Each number is 500 + 40 x the weight over its row's rms, rounded and kept within 0 to 999. Layers, rows and columns count from 0. Numbers have three digits each. The size before them is the row's rms in percent of the matrix's.

# up: layer 9 MLP up, 192x64, rms 0.208, rows 116-182, columns 0-63
# down: layer 9 MLP down (transposed), 192x64, rms 0.192, rows 116-182, columns 0-63
# gate: layer 9 MLP gate, 192x64, rms 0.204, rows 117-182, columns 0-63
up116 080:468504575486477472483537517532447495527570473482540535602419477552443540457476483520510508573524478526443456412503504484496484532467480538499547522510448468445471502493557478482520402528483519
down116 083:431541496510405518478484454476523533508475495477482538469504404534577438521514542505549430494500491486484543548522522554491517512481547476533488467524559465537505526518452494429526589475523410
gate117 092:528508529477545505543486423518529446497534461506499566546604576510557483461418479459556497520494491473555506535481480552461482499548484429428550494506530411469548489531491482464475480518517520
up117 091:426524520520511497509526412537584545453498524481418440470511505524498510489466503528527492551495458417553472501463477501561518445452535532471457441471570475487556569496549492513493557537460476
down117 094:482471578542560520441482516491439552547532493535564488511523504482424448540542479478534472533569463530477500446473476518446449448459487580550481471465480526459491605499457495483509540496458479
gate118 102:510448428479501490585432543524470466474527487490493518493581532415541544596440475505527465508459477569461485518513431454495483455496506461459532510486522483537512459566439451456512478520524524
up118 102:497481442475392461530546447493575471476477503480473533537438485446485519532507549510514487534475502450505451485524463464586473467464530511429453537551519414447546551519548502502483496518527563
down118 109:505480538508500534513436539505430458509521516509463430527596503517553547497467488514475364565468484551476530575536444496512488530491514465518566496471483536496551453556481474455491531456513482
gate119 087:525472471455478466539473507456462493478519491435483425473517506529467564460461566599490533554504508504478490520467557575492530577561500502458495536566556455487492462579511497459508477468552553
up119 089:538480465524486493469504509531569486563535503471476554496458498467546532501508542493541499504513556458547509567440487538506531458521491471515477568534471396620412484513515449472471534513540557
down119 093:498531531476495485481521536438593542509524485427474426540476610464401521465448515490469419500544560480451483500501492475478497442512540439453474520538500496470546495496524534500510503483531564
gate120 099:522504504525494442538524497525538552491503531399523580468506480503511481435461567460478527478474463485496546444482519508421401459538427482444462426509507461552507500500529471422495512541509511
up120 090:483477451480536463504534565442415492529504515455504496475485486448530502517503466445430540468471466501545503423451465579466462448443488486490468487408442524459465563486529551513451543549485511
down120 094:603618555524479485501525489478571507566538475497496430487587467543586469458464492540419509546519484450495515530514493473501547522519482514486530545524470481496461530528494483509500479461441519
gate121 088:491530444495495461527373457518472529508550451536502511473491456491477533475506461601455446494456599533519508545465561470473510487449457507445481516482475471506477513499421552501552464511520457
up121 075:449480518469501538578443540498504522530487514456529475522537580568498369547536489529561471533546488538520476513531451478421502435524502527518521488449466559503483571540535477484522500533504463
down121 084:540489574519456460566518482484551425445549476532512477513489637539554480498514480514511541501469472513552474418514537536424480439537504532526480535543496565440488497495515504483489550482527516
gate122 108:540482458513494489529496500504460485437536487505577570460596550481459489492465452518473494460522463583489537551562492463462468461485431515487531481464519527517490452506487448530500563570398521
up122 106:535590531454585538569489504483506427507449453449473479493532516486533459515489459443500486539458503427509538486524491516515469552537410469531503493480551498579490458448455499526529577515535467
down122 107:492498458457450521502538472524495406537494559459531493470449499520516542483517542502512585491554493542413491530455482493529475544467445500510480526589507461447520479540536500440447472615509494
gate123 083:496544543526455452483453514536530479552450456513451542546490462543595440516461536483497482507444463485494509440504547490524512593466515555548504561500470578536503476470459515544464493442533569
up123 078:502525519518513501483556528497443447498480497525542472512462443550392473453486573537505483508509401485467506508483533496483496501397533558553538536502507417497514520440525545491422462469508538
down123 078:472500454492519526498547525518481538476513546459467515514448337475478543479523493507498432531474533512478444517470422520492504414542501452454438487510474499515518561490506499480580516565510465
gate124 114:585456435461459484487408467541491440492436439379467489499503543508537517480471483479497544513513569506582509522498497536499479436455469482432498471469549511460514448510505532486526505529469518
up124 130:472591418510483510478530519497525602543559500564497470494501434511479492443482558579531499483484532511478491495499544508465534532555582490572499441510480471467450528521461422523474484491531465
down124 114:520555569541477497508564479505465579523543499468416517500491476518549527496509523548545480546442514472491486484447523518462547556506583460516525497532447473423544510437410547481471482472529446
gate125 108:614554466540470582481468447461526550520537526476471518434559559515489505508477508522526507514534509490581489584498473526462501566491504497516550472469495491514467480454493488482597504567522440
up125 119:581534487462519541445499466550515490502522487507501521477495492566419480464433510504549500528505531519540463601477472501505507554423464442500476498461519425561500510463443549457586479505490438
down125 111:492510483444526458501480458518609510576385510485566489436451465458534459441473521463472516492451479510437497565549515434481515466515488497478492514441495470503523529463458548478560501488531471
gate126 093:528492524456597517466480494437452572577505480470502509440480523498494514457489522520483618518497437402533491565501443471496466443519440502505533546519500479457527501519471434517473492469499538
up126 090:512488441507490478498500495527493530553460491515484566455454483532495504475498515514449450521449512487512530530507432485530439518561558515504491484462529457435587493441451591583477532537516390
down126 097:388499520547487484468492488490465558450488535503505503476533485523439461471520495361489578491549481522461494487509498470487572505478488472564473469428498481521533517541564477416505541514478531
gate127 100:499447505617535406470484457537521570477513539401498489533538516427523553489462500515512506476501496472512502469488509481507467523566502552468507523521479525563413509577506459486565527474521502
up127 100:455455468526561539435452468539531485599528545503503483553498511524548502499498503451538525573473496487510449523415416451528508438517522488454533506602516552490520556489499479469528497520462541
down127 100:545488470561536432481506514472522530535488465491526518527433556461431445443498499523461495484592480443464478475467503448579515474482423589551540483550489486536531499432466550514540499489482498
gate128 102:563595481486517494487526535476514527541546423473463567431561545513545539461503430524497508473547512454527547497478479539536419508539535472575508518418479486493449501514443507528498540526548471
up128 103:478499468476469517540488490483490603469506494521493523451551555516479547550603515542480458486503531461538477583524508510490496537492590451470563442494506417490463433464520531456430494533488493
down128 103:461455437491446466454458451460512439532539541449562518471528458450515500481483535510428487489486489500563458453530506513426459528495444538594530426496452453513530508505537453429509474536463506
gate129 086:502531444493521523446483493505527457588426486568524465571481465481519491453457531537461509484517479453483532523475471488475541537498396515560470504499475496480509528395504406518511510509429446
up129 079:537511469559520457457565450519503483508409470463450530486489504544519520458565493450533443490450444491435501559521534486497547500494493513460600481489545463551526520518578505549576517504443485
down129 084:452510571479450475517519503528472504459543509519480520463513404437453589491478499516477446523545463496551496521483509499435394505518481527437519542562476539491469544505490557420469522445509543
gate130 098:525453476481492523572449492459470558493498501524498463428568591514552467542559545582547477520535472522481500578556468554466469501512526456540523512539574481487476454541475451510520469555513487
up130 098:565474444447386442532479487465483523488474474460551569494484547462487541479482503487507508471499484537521523456482470443511502501464520558420422521441461538527471483522530459442522493478523599
down130 095:493481537512535528502489474538483450493504492519481578545537491563488565519482460450491353474559462529517499452536565539464398514507481437447535467515528505532494526462479466501547493470526467
gate131 101:553537489453510477540501504496470521419475511485437517486556485477597474551509550489517530583474456484507528520506583477576469529461507464450490460550592451496517426526516523539536513470535467
up131 099:485523564529489506555492500526546496537462490530469489520493497525563424411494565529469497501524527470511549427497471467557548558552441476530487410456479456537510541514451459449508520536537582
down131 097:483409482543480532427475568483512483525488534485448556505452570453436543508486485539483455515556505466465497490481483507464544454535504445486445396512517489401501525470463490456561520526530483
gate132 096:439521480491443540507507492459445506500466462449517573438562594474565493498506483581450481442541534501502493566493509536467472563524493398514461460445474452480477467488467528514499515482452522
up132 095:500521495506467550461487490509459490486463505408486546453555490468519489478471427512480465487538482424478456534418519502452397560483515505473551490495516433499544485450535554417469452478438492
down132 094:531479463488493465567493480487464480507479573496474479476547435598463545447413547455465537459542461525552488534471516480461518554480514508472477451473472467467524552588475479431538507569522503
gate133 105:500502525522488492536526545410492521475529509489550504524484491528507519472522516483561511506486545557528523486491447537426491439546507463449574452487544464447459453549546509505568639547477473
up133 096:508502510531499453501506591472526568473512448432509551549477459508531529454420547521451455454497573540563463499457520567524528439511503464460504434435532441498502487487529493436512556475491517
down133 108:470572564544508488480501506538547541449534563520476529467521443527536416529552506541536406495418484500601498516471506508448548494549521481542472486500515471480504506503513497497514531475593436
gate134 096:537486490561549515519532479488484584473525500512514505475499574427567533491583484485599505462501482495506427527456514503449463390519481535499531525497483517516494426502487464516542404504487503
up134 094:581531516497484497519450535511480415491506499470487467418547505436495503444487421476473508569482440561518469509477618439515454500528535484492500493481532473596522494473436528482533505487504516
down134 094:515497446491522522525525527562531516534470486553538545581431443522537484460517461446514617434446526586471490494511470473537548488481498509505515445500524488568514558487544443522451467525517528
gate135 103:482445441528475511534488471524489518485534523544522455460510534398499572526498460515521466529463490492445547546529483507355457514581495510497562473554428531535476468480487493481517512484442506
up135 104:511468507479570434475453523418479438582490479489436492517523487496537503540495542502445526559463466526485574502502505500559512531448446445473529517575551529475528437534467464521556507476551440
down135 086:490501517498455513499493512482468511504482517463506525434417432471506493495495479497490715514502502568521498533451490499510508486479530490558513488421535484568497522519536497503537524480517475
gate136 105:528516469583553491467499509456459548431494417478497574539554501435546540499527492558485581480541556492517469483516541491461508491530500443497462525475463559572468433510522535512567541507538516
up136 100:463480475543538525446469590452492611501510465480478560487446501522584534496535409521481459451478548570549529479529458515531441450515524525480504473514469522477499463511489545539458434489504506
down136 104:508506479472539476499527474436529457531469403487532479466457508434517512508522473478463476457406579482488613492492513532467496508417464546491449500494481509528445480521489425504444495484468573
gate137 107:581485458479517547586469551494503498559533457425454523537513535515551496588485469537441508486490559525524498483492515499484421542496459471491557403526509548511485456518446456464531508528506445
up137 109:557468548529468504484446484472502496598505508448494519399535459457429460531574484525485515474487482483524469491501567441509488511400489511584450450429482518451523458500458498498512511477489474
down137 110:494513470499472426472461554484459527505539560460487520490505501526486413494490531519444653467530467488558530471443456502504516479571488518503506479555498566530518523568511531500512439478500563
gate138 098:562457483441484495553487442405531484489530529522493537515509601460510557545547496494485516534526459501484451471505416471543408531570556521514525504485498569507465493527458431500516524521539520
up138 093:461514416519499465455457497500474451542506513527519559499480435553542476374513523533482557492537543529484525504524529538556544524542495488492472548458499564407484501546537412472475497488492537
down138 090:468557510522508461476489507435494496562522595521508454468385507512537430551517487489493462460463526578470530539558496466466544542518554549519469526509473519542458527542529504456580515492525454
gate139 097:511469531495555529460480469469557563499475497486460521555461492511486487579441469487560494469557446484491498495439443477484505467555534540497501445472567454550516496485549540496484549626450458
up139 101:540529470537453461499523509528458554467494575548456527571528502453489521504569479492519502468454472518484457504559472531454475478524558487485546600534525515510541504503623506522403501467496528
down139 096:488427474515509538548492511513526493591467463535483528430564429530542518428478570507499573487553523508499537534496544493520499581491488457484476452492499446507454530446530496453478596472497454
gate140 099:521458489496493453507538492447403461487505504471503465498479551417531577511501497447569457469483512526444551493513547454471442519551509484410592434487491499509491518473562527536532524537448492
up140 105:565614468485530542481539484588515492529528511596513486536493459454489522482417496454466500506471442557501494530484472534483525455445480515506503448456488480494529520530467489474483620526526530
down140 092:403499466543461486531395483514581528470494500520409556556516454561533508499511430592475498529509507487489495510477522484509508498491531497531539448534525422548544469477520480541567510521469507
gate141 087:477478494437610507491469484521546446485483514524479512504451513458591557467479532537572488533432539480493483517461454525432453508536503523496517493525486527507477467508480515457510510592377475
up141 079:461485497519451472521458483475478509544509506474517466454523536573463487560489450512411538527512559571492441534512526501547536502489491451501507559502564540485544501542497449577545572428573548
down141 082:476483446443553487509494532488426427475540436588449623496554550440482522454463526522526522469511522464544482490517511483549538524497495480499510457502536516482490415565498468476531549542488502
gate142 088:461496447457542480504481524481569545510517407534443472495583508486517442525504546446538539558516524544483506499481452565490434518502521531469543560628496501486499487570519505524513479484460535
up142 087:479459489532501540486583558488454487524541493520462484504560419433487517547483478502459533491451532488464521426449532528545490526502521517468472480545503558491548552454545488532611573476557466
down142 092:449454496437494446480486494519488441540510501521481523470547448547510456533530447517470611495509442541529520446442516438578530517514530564480503502490508467553463415533453479516497525434461539
gate143 101:494495460556472460464503500492513517439478457472518550537495522468472496532531477514556538349536528564507446537545476542421462466534485505509483508491544530517418432555550532517471506536475512
up143 117:503515490603507499378446499564494491478447521504463513571495544491512466541558518524557523412551532548524448501572471511452509500536438502508507524501526537551451480498524518518478479490460555
down143 108:440486497524529511450509513577536487503481420596487538515542452484515482467450547506443501530457439520509519475525490524446536523499490531466473475433466517597548451451486473420571521467478525
gate144 101:517501487481556510468559453503552506499426456474492536530486557495548490491504455481552522469541575470474441528421495511471483485578522484456519527613481480514449479537551544489450538535416485
up144 109:445462485490488494526587518493470450451484455526549531486464584511435513493580560506476488452495448521507556603538453555459543457550498524529545495487473513501503466474447528449488444481450483
down144 105:504521492477461480478523462474416460531505547460494473436418396516514556489510443522545426530473471440508533466489543507505434484496500494544480563476530451513505607506448498485547464464475496
gate145 096:512405522462546545481479507475422459502503452466595533544542579561477529509516492455529515509483529516517482526511438450488470435494460501472540505520519520504512530550518512530437569567536418
up145 093:537512438438444508496491566495532495477569525448521510483495482514512501513517491518506515537383452506497535509515537398451458557501479498525461485480419515512530462433503448427500428470560516
down145 094:549498555531580550438496472501564574514491551532537578454552486477497481470483556449596461529522522554495526489514510551448499549520576457515456482513532495479496575488556492468481484521493533
gate146 104:512499503446484570531487543441525468496524455548534512498497544495502487512534441499545560522467526556578443483456545518430434466539541421482482377518539495487511462481531522512439496503450482
up146 122:471524437556492485420469482501513575503459479475423482552482495507515491445463588518512442487548532497454546506457483521532565513426568579488485548460516538477520579499504493450496543540480499
down146 129:489528459525589461506486528560489532454561494525495451484489436527545509481535384526509513466511514556505539509521422549435574516469502478479424475516469505514473436495554533438505555513532495
gate147 100:539530537463496527491376507573563561493492486471476594503512535530515441498497436442497507453547532479512489553461491492458513470519402464487531493461499498548488520506473515494516519592447475
up147 102:600508530430549495563469484568551499460559533498467525562493519522551495566535521504521475484457544507518509539507507479465483468540498557443550440491420484556527497506566460495580489454522519
down147 106:525514548501466475507518504504454493535513541489405485445515582586490536525470557517439495486477454467519449574515583431474423533491483520490522498477471554535508517504546498406524499553480465
gate148 107:627457438472469524556414507520545507477527468460534482457525554476470511564420532474535478524548426532488504535533466498496474444444496467483495485527536456535516470508507418495524486527520548
up148 100:517577558511526544539524468591546555482488408462564501466572487474525518436524469478503520487581490508510481499426477559514513464516515475482525529484531480495519467484510572587490484510424470
down148 090:506501533534484424507539490480478492544516519496468539488455445513521481493533519456472660438490591485489468473474585486473501516474502528580453465489449521495466532464499510470582524514518485
gate149 112:525494485453474526524484535450505521449563472514457515512577566511541450495551390468569524474564465544559551546521553461422512508542506475491529459476511482510520500527530496490485486547463412
up149 124:487528468514489523501549496453478528530559486497451505591515605571572479552493498460515502572480530505503567552559511477442462533504535509428537528521490514545521472527555521517470483473471410
down149 103:596519508565487509499539473491434500454487512490574409576501526496465482443497480504517416529481505515525517509555477504534521505476457560446526501486473518510481479564523527386457575492527521
gate150 112:483423504527517543486569450511482555462460501447571499436512529535515544524453453540511582459542538463544521483505526442545427491512490488482475515549537522494425433592480480495478478488525453
up150 119:519431507505512535442541448494552567488467486512472483526472490516464417500435482486516559528551552486516441510531453504551462527445435498518442479454475475460489459510481472454461455442609463
down150 118:484514541520400462504513523484491470490518484488499391519528493576571516440464512495444632491513460520534472448476508517499494572426472466499501522522474494473477481481461497511443499430540521
gate151 095:539509476540449466463414458510463544536518465450504460493566564503500430553502445479497504521565471523500472614475483566461522491484483496508514466472542474501569475563531521512575511442535476
up151 101:439510485481467446519487446531549449508587465509521511549485521452441523584416472422517471436493475534462527465451528505506564497553394544513487500505505505534459499527452484499476520531515451
down151 099:497484516459506608525529527499497544491528488500475518466518506435499466528489453529442432451470486471410512480427497428423493475522414466505528538497525512515513531570411573511490491530509481
gate152 101:508435490514501492561479480531580578456529466501484580492522598524544511505512506468433504481515504509533497497407512572471512533497524454464493452529505430488417432515453531471510505451547509
up152 106:499462454515502514471519498512451543532482468565549496449500524465465484513469444506470512514524513476462455521579522463527475508447467509612457451506460586404551535465446468522437473508489566
down152 110:504468539419545485459473432462460572405460496444489466557550559454549502500508553521478480486521509503503506507539488595519507479527456502508542512520464492483523540563538491513418560491426488
gate153 091:499471476558468498540512427465435482463496444490514470475482511452560533492532485450576491559499495449487479581448493525509448485504440521463518542510527500476426534545539522575573534541485414
up153 086:473494503500525536436477469562564487529502522437467517601514499410485566541534532532484505511452459446476471550523534488460517559444515533539470463500497575480485411468470417505499473490529499
down153 092:536480512512443511508525526525487459544484459555490502475567443438564529531539502507446577512494469448548494527511459464464447483477522390479452452473469505465480488486460523540487430585560539
gate154 074:505400479509515481507515565543431497498452439505522460469442509516483512480552505510501508524547472475449543511451518498512603538482498538548588526542484517517457533490540554501556425526446427
up154 066:549505490503459479475525445490545496544506582490448564509567518431506521586458473567497501495526549524576494556498475515569478468562543458448491513478523466539521483529528476509481533456421570
down154 073:506514435520527554484497513529519535471466512505511567494569576530516559433523486511500573517548465576500530522494529473475532553520507504546525480470470464618453438564445476518521457507513438
gate155 077:543500500408506453511459547594561574524535478475506502508454450523467454416506572492513562474513499521485515508426483484523547457457505532497500472488519575435503542432531533470497479545528472
up155 077:496428460479481470518544514497480439576507594525497480536534479501531495496454487551422446527537482427501579500516518402505486536523476466526526533442498567491556532513435530503507438527536512
down155 082:489502498538521480501447559470533529496435507512603454576476436494502515499479469479492512428455550534413504490448557584474536544454473532536536441548504449541469558476516491454484507469496518
gate156 103:492523419506512413464473443574552488458437498483523526483509535459462498528486504522555510414445568496580501487466478488487393441448484467498492508471481513490447490536448509514495553538464477
up156 101:498456450545447564544541480488457518477458465476556407481543506564508540536536612460449492484493482513428573523517544550458515478474490500475509511468587532503481528489498510458472464520445530
down156 100:509496457491507461513481457467458537523452564543523475490559459511482451518585531524497455510446465493467490531455552484595456448526458503491460559463436473480530463580458419521475459469509554
gate157 099:495528541518448471458514500448576500456515420415515552521570544510552473501499488475587532504466529505534538533511553525452461506524478487511496481482567505531497400508452507460539539462474584
up157 114:551522452497519550532497470490418474554506496595469406494495478456487455492526485511500485559483446377461508529461500477564531524493529485472555502522531455479568538485562549500462484519481473
down157 110:462551483559412499494549484490529531513500512426513532482490561517467516489580532515513583483522484494544499510477483546436483478588559460558541592452493495479494510520524531426482454554465530
gate158 106:483523424461454521516433485548557523436461466472479470476619492546506492513482527468605549509453470473521509400475504504510483430536507489447465477547537477477443474494510473508479512499544479
up158 107:461554472482453510434468410507452519489494563511418529505540540490554489584485495434541486486457468460573553440499506481502443506528495444459502456484526569505468469502433481485466557478534513
down158 107:526454570456474399566496536567514539560531514506507503473480502553499476524526503514493450467556484465524525519519464527523571490559563468455515540459434447484519439524527468497539485404541529
gate159 105:517442465460465509556414476544539578531514479532503493437543498547436582475441520520584479448458486554457497525510447510493526451471572459473529471453501467523502477500511481481487573552519489
up159 094:492468525515515447481545508430481466491523583440506493503457509521502464511490477521480532584522506475494536500539572435501517600472494555524469512546464546431515481472499528563538378462509483
down159 099:483510485484475532483547521487426532483541504502504433465480463416494559534529466460510436456511535481461534494503499502440448472500474408529509425528532494567535616494527532446533546517451530
gate160 103:486551459461530581474496433490506520551457446531465510483572508471519530564479496430500563452461533525465513494468455527556479533506450427489529455472472460586497484514531537564567522551529486
up160 116:527498535454528554473511482533462486550483467478506515509518546541576510555513470466494522554504488468491544541548445507506484512537478428510558491466555464605541506523441570533601472492461426
down160 118:501450497523492511539516566445427563515465450482535429500544517498553566563498539422529525452463498554440530499587496455480539509487503466453504467502499534546465536473481562511433515495455449
gate161 096:547501422524551469558546450473518479443482489491503507458541550493478527553490496498511481459515519458564534561466535490525440409523495472372441458469579491502554489537491503483528511544496484
up161 093:447498528515417525513498545508450530475545485462496531433501507623515431450445475523505481468493536529504559499510441456493545488518505487486563509431469466508529422436579502500468488500468448
down161 093:479479541543503514563444477451532472534445520486523536496465447498509499459575585538484540536518567516601502479445516504479484505462451545449496487535562510486470531578540528508561540479500421
gate162 129:484525453521507536550511534519479533449472478449519490427548501491505524502474540529582532468502472558458473505469470451501486455477508494441477484552569421481408441565491469498509563558470418
up162 152:473541425457543548518472525567466558463459480474430537467576489537480506509461523487557487536462540545547487511453511477576537481459504466478490491549584438503452447488444507492475572490484457
down162 124:523496453485511529512504500533467503502397513490527569455363431524506490451524530486556503505499470522515479485542535519490580497486536487535522501536531464521466575485466461511452460501528390
gate163 108:528471414496468518497494531493571463519616442530511543529545515454503479519441473475490534550498442526538382535477516475518515498543516465445424456493516480477484453534459494526480542452480530
up163 104:530432578474512420563468453446499513511467447472505460565442555487490489421546499486549508485526507555447496489564487479548488526461480560473486517523491440517503571447538478485472567471447505
down163 107:453452504471403465475484524547458498534546521486505489540504587489509560492433462540488443537549458497509526530481467497545507478586460511519497518468453493511484534555462526496435576454479403
gate164 100:506527469537459544461554512476487529508510484377433522462514486437446497489519437516476544497509527554497464564490534489521518494461524458498525556427573513544533463545437535593515536492478530
up164 094:499457562517554526575515533467570361524498470484468460545525489567511475509509480492523482557520464536500472515520487528462474479559557526550483464474476431555486560542487460497557543467458488
down164 097:548484519511561503489568485516501444515555518506536446570585613489519511517496568475532478495415523456495432513491481441387528515539508554510485523490475475517494540491510470506545462538511490
gate165 102:519542530479502571510482496483446499508475507467571544568563545444539591458525469489534506461500456432515487476449473528511464483542526494468520477484496531573427476547496553575578520528442508
up165 112:478575462500475523469545537424507440513576475486558424429479458512435497504492465541502485473592551562445535447511556544543483563499501491513487491491478471427499512528456542483473502519457496
down165 115:433504517538510577497493482537499427524490585518490517481483485491485527503494505499463351515503534464492477500436491455537443468443524486543471446478514575463548442505553453513469516565492517
gate166 091:487446457565496450505453537513440489450523491543543500499551482484477558519512531519466545411507499576515521499488514473572491501501438542450474448448535579492504507460539436507460471547448583
up166 085:504528461454465503550550477472463538480457536455590479527489458534497539471533508598488514502570467452483542505506524538543586475444549546516408468555519525455478485448501486492456455542466497
down166 088:471494444456529489498447453551500550545436430422513450444452428551490476543509502546517477494502571475549487517473509531469531503451483554520474492436485431497461484523487578543480502417522477
gate167 095:488478463452513493523492576498484478479534467525475487538462491505513484489483565456475565526475578592550467553488452552533490477450469530485546536500467563513473421498435461500555555600481485
up167 089:437473482460509500471570453508478514497544503549509470534443509527503538495448494550421551460437559526447491572603518515520474529549517474519521488521481576456533455574463460502494477458557487
down167 098:459419474480467514466451468533529491484455505533501504460446440527447537534467479530500604568581555565503509523495506443468485530505480564525548498516485514457537579484476533492553512456500576
gate168 103:505502446493512434509518543453489520461548478513542524480589447542506518464477488432557472420503536595512475479493538546515518477501529410475526486482577508554520460592523558502512506524530473
up168 099:473488491458448508504495506453473466454517436560532545526536424480536483456494446499502507465524508595500448493571514529506487531524559421491501517432423501554477414496506567517565492503446498
down168 105:492479514500458525477509503489451585517529483517549592548497466469482457487528490460403604483446483538499469462590484493516491508552541546557510560498473455512477506441492577462500466483517529
gate169 101:456517547448521530467525465524518521436485508509472556483580522473608519498501528529571545509503450522496491574487458565451524479446495509537449518522498535537442435532448508548567545522450471
up169 104:483543491462510504457547502486506400461458510489579467593543480588427485506446529531478495533507430499553524507513496506485481522503471470465541505487483451438603551511535484503442539514462524
down169 107:423486460523433512502507470474490522516510522497501472457496442437485540519531459533489501550504458544512456480511542562528517486475606503503465454482457564509413522558480471539559572442434552
gate170 107:570504540495496528490460466456552483458550518495473546494522530496482499592574523572475557519533495500484526512444493510577508472511537513475470464467498438596468458531514524506519442449466393
up170 117:504432473504486390504536528504485456457458463500567480532504444437470496482502512495518475499499412528499530585611461531505472453555468527478517519503547521476568572483539469466520476503462500
down170 113:506518487527518513552480446584450504491408485494453426515445547431488476455513401441516485509550509581542518522467466465449532485467456505522546493555535526525530451533438511503506464511489460
gate171 109:558492432465467526499429434468480524471408413417458518432512484561501538525524497485455500510560538512523433525460491575539492530509530471460499547458536508520476440497456514531521507539529484
up171 108:403454532430551546551536462516526536447491512470468491523463539564513527470461531443528568468446507567531555556553491481533459466527525493498523531520527512540538449548435485493519506445564514
down171 110:496549469512498458491530493515552511455553534513435524424464520475477573506539561595545533542565477452469528494448505499483498476512573549519572523460525513472586529488429558476496470490471505
gate172 121:502583440510472496529447521470500518501522540459482508528496522505536533478520524547502530474463522546581524599474462479526456398540533475517526505528548516585513457552528431509429546476469548
up172 116:538497450502535498415565475496476481549460462500533506487533596486485486603475458557443496503535513493533508462512516496512491503477436501525518478399374533468504463484433504527505492530501480
down172 118:476470545550443478481524490472544482448559497542513514482553544504531455558451395551485406463475511499474431486531548513461484507501505464491519444469459502455566525398454483457506517519525480
gate173 086:469480513457480480504517465508535508505503447503512511467476525481511548537437436476510509425515469526524505432534467474537408562563529439546475448514635521490432532542514508466554448515495506
up173 079:497479484443415502508514486551489507504543462459527502457536482452568440530528475455533536496483579442538547478510484459471485538521450503475470512530593518467475523511531465471570525616544543
down173 088:505436517500462511521516506400515464522498524499507550495467492535489489483408595481406444435482520490441498516530581503481532559487596451536481474487491458475487472459481536516455510458507537
gate174 098:515427371483540478532414518524494564489483469494480545495495457462497547470406510533465544538472507543496475519434497448594495500461471489426474538542495478517466483492521443473467490492493507
up174 087:515548536417487555526520505496475449493456503493444463505490571499493500529502515523533569544493529529505473542466464560525493500549553460544628431479498465579477498493491561551552490471436500
down174 088:539535528516465510512580481487599495547546472497509469449520625513486526521538526490508378426541447479491506491515502513455480477476532485534493494493517533473445466460484526512582533549520495
gate175 106:558518415471462559493463497541508507487477452429512529453509518444591487557514528525495516495543560524502443539481484485507466510483489533445441476534486530534409411505508460585489484541466473
up175 107:461453453493534490517478485539538567442478512471489478499475475523417500483481419521480429504552472541487436547484495507577495537407482518566464573504560461543471567517474501472434528508523514
down175 103:481499495549523459560502482517502501485530466496463461556549413533494526548507482538519552475466433555566537543539488519580490449513533500503508571413546481611519505525539498444483532545518514
gate176 102:522428503463415568517506464506498505543488510516462507511522498497532468580519496509563517500453514508510436480480556515496519476502506458439493468574495398485476489464469544596526398517473440
up176 106:450420559479480456518605484487442485478476510481479471510550526509535452528515598530530504534499498515476535491493542514490558512442465479477497504583533433433444440523458527524551507448499451
down176 103:473468483481406443529542506538480496578538459556524499475425497458472457455441472522531503500525442489411557516450482483513483511439535436452547547535422516515459493526491462500478433509521514
gate177 090:548511530536481435530524495514467475475471444444456468509484526541565565505520419512523553483541496551459471492563459579493509474537511536528476464448555554430424512484498530565494474547454546
up177 085:557515499525543531477468563591511491476487520579500524501515554525472488424470485615487496500587528530488553503513524502468494472539436507441573471498498528474470492556432480479466554532459485
down177 086:445509504504522532488537521480541488539510504504495467507576561570521403490513546497424510449457541558497442540502506446534496464512492422561441443488550465597478516568507482517528513468503477
gate178 110:497422488500486538547454444497601510543501530457433497397517510478529527512455463540542527537459508449552454554421553517464420470536489494490483416512496523495480471495523492545525536489484492
up178 102:539478515447486504489540501541545441580479446424505472535533524518414461516476488578479515504589449412470499532451483462498539481525504530513496477429517494567479547435526504531482511524438502
down178 106:492436474495450486529543489495502494507491536502506524528544500487457520445562495480467462539457593477543511478539408474584497436535535568497481460518567477510466457477391477484523444445478515
gate179 092:517497438538486535542572508497460465476578539462518481528585538485478591517565448467526482482443562524538507483522498459517446513491461473521514465540499543517568471486461542550456492540532411
up179 089:553526478469474500611539452446510498485496531468529475504471503519430517494430534580534475518543563614556494494496465537448431475513506528490506510456440498453507425470483529493507514535457494
down179 080:447454457490509488499515551544491547597486479466525529442456493445525420482504502524484400445445585460531525514547473435491491505521449497464453448442473503512549504507507466575467490523493522
gate180 094:512467513504568527490469537487534527507455535518543531503544538487515551526511507519512486522435540525484509538492577412424436417546473453485535448464452539515516475558416451578457479524481488
up180 087:553484424487542501489495488505470537499504529533520538472440488486565553568510619495449506558478527552526493575498532518515538465580501502542489541510519435484473417523569505480531492444520462
down180 092:495565550553522508441522469432438482514519476562444463467607500485438535511477526483486610529456496522430500477549496526504500539462488443480513484501553492520531451476433455472447503503478528
gate181 088:480510495486490505441468487532531490522525447457494502522476526457558500501520496507474556561502511525543494529446441446501553473535508475574583567484493460476479468497582448418555397548494554
up181 091:523507480543483477462514464597469504444517484497515472508493503448446511488454521523559484539564514487473555466458444465554508432382400501496488522520490475454441502450484461554511506558534497
down181 089:512503442558591523487548451536546502464503414471466466494515518466491493574415412508437563467506462469561484521481464445484499478499481482591559530487493454455504477493533505515494449519499520
gate182 078:488476535491555567536531505512450506466512535541506461568444489522464480474528495476473399587526483467452564478531448506502538507438459577551443564519431499507497527454460522427496485517500504
up182 076:524444548473477500520494491470539464487582532513504453552457448502499448548493440486504493461489532462458452479520443552515443415540489463502439526526495492472509517454607465554558531566446496
down182 077:505507493492486531483480565527459467519481451508483512412436517492466497456492577476520492541552472490498544490463526489468538528469564599518583484469441533501481451528435541459489455394542498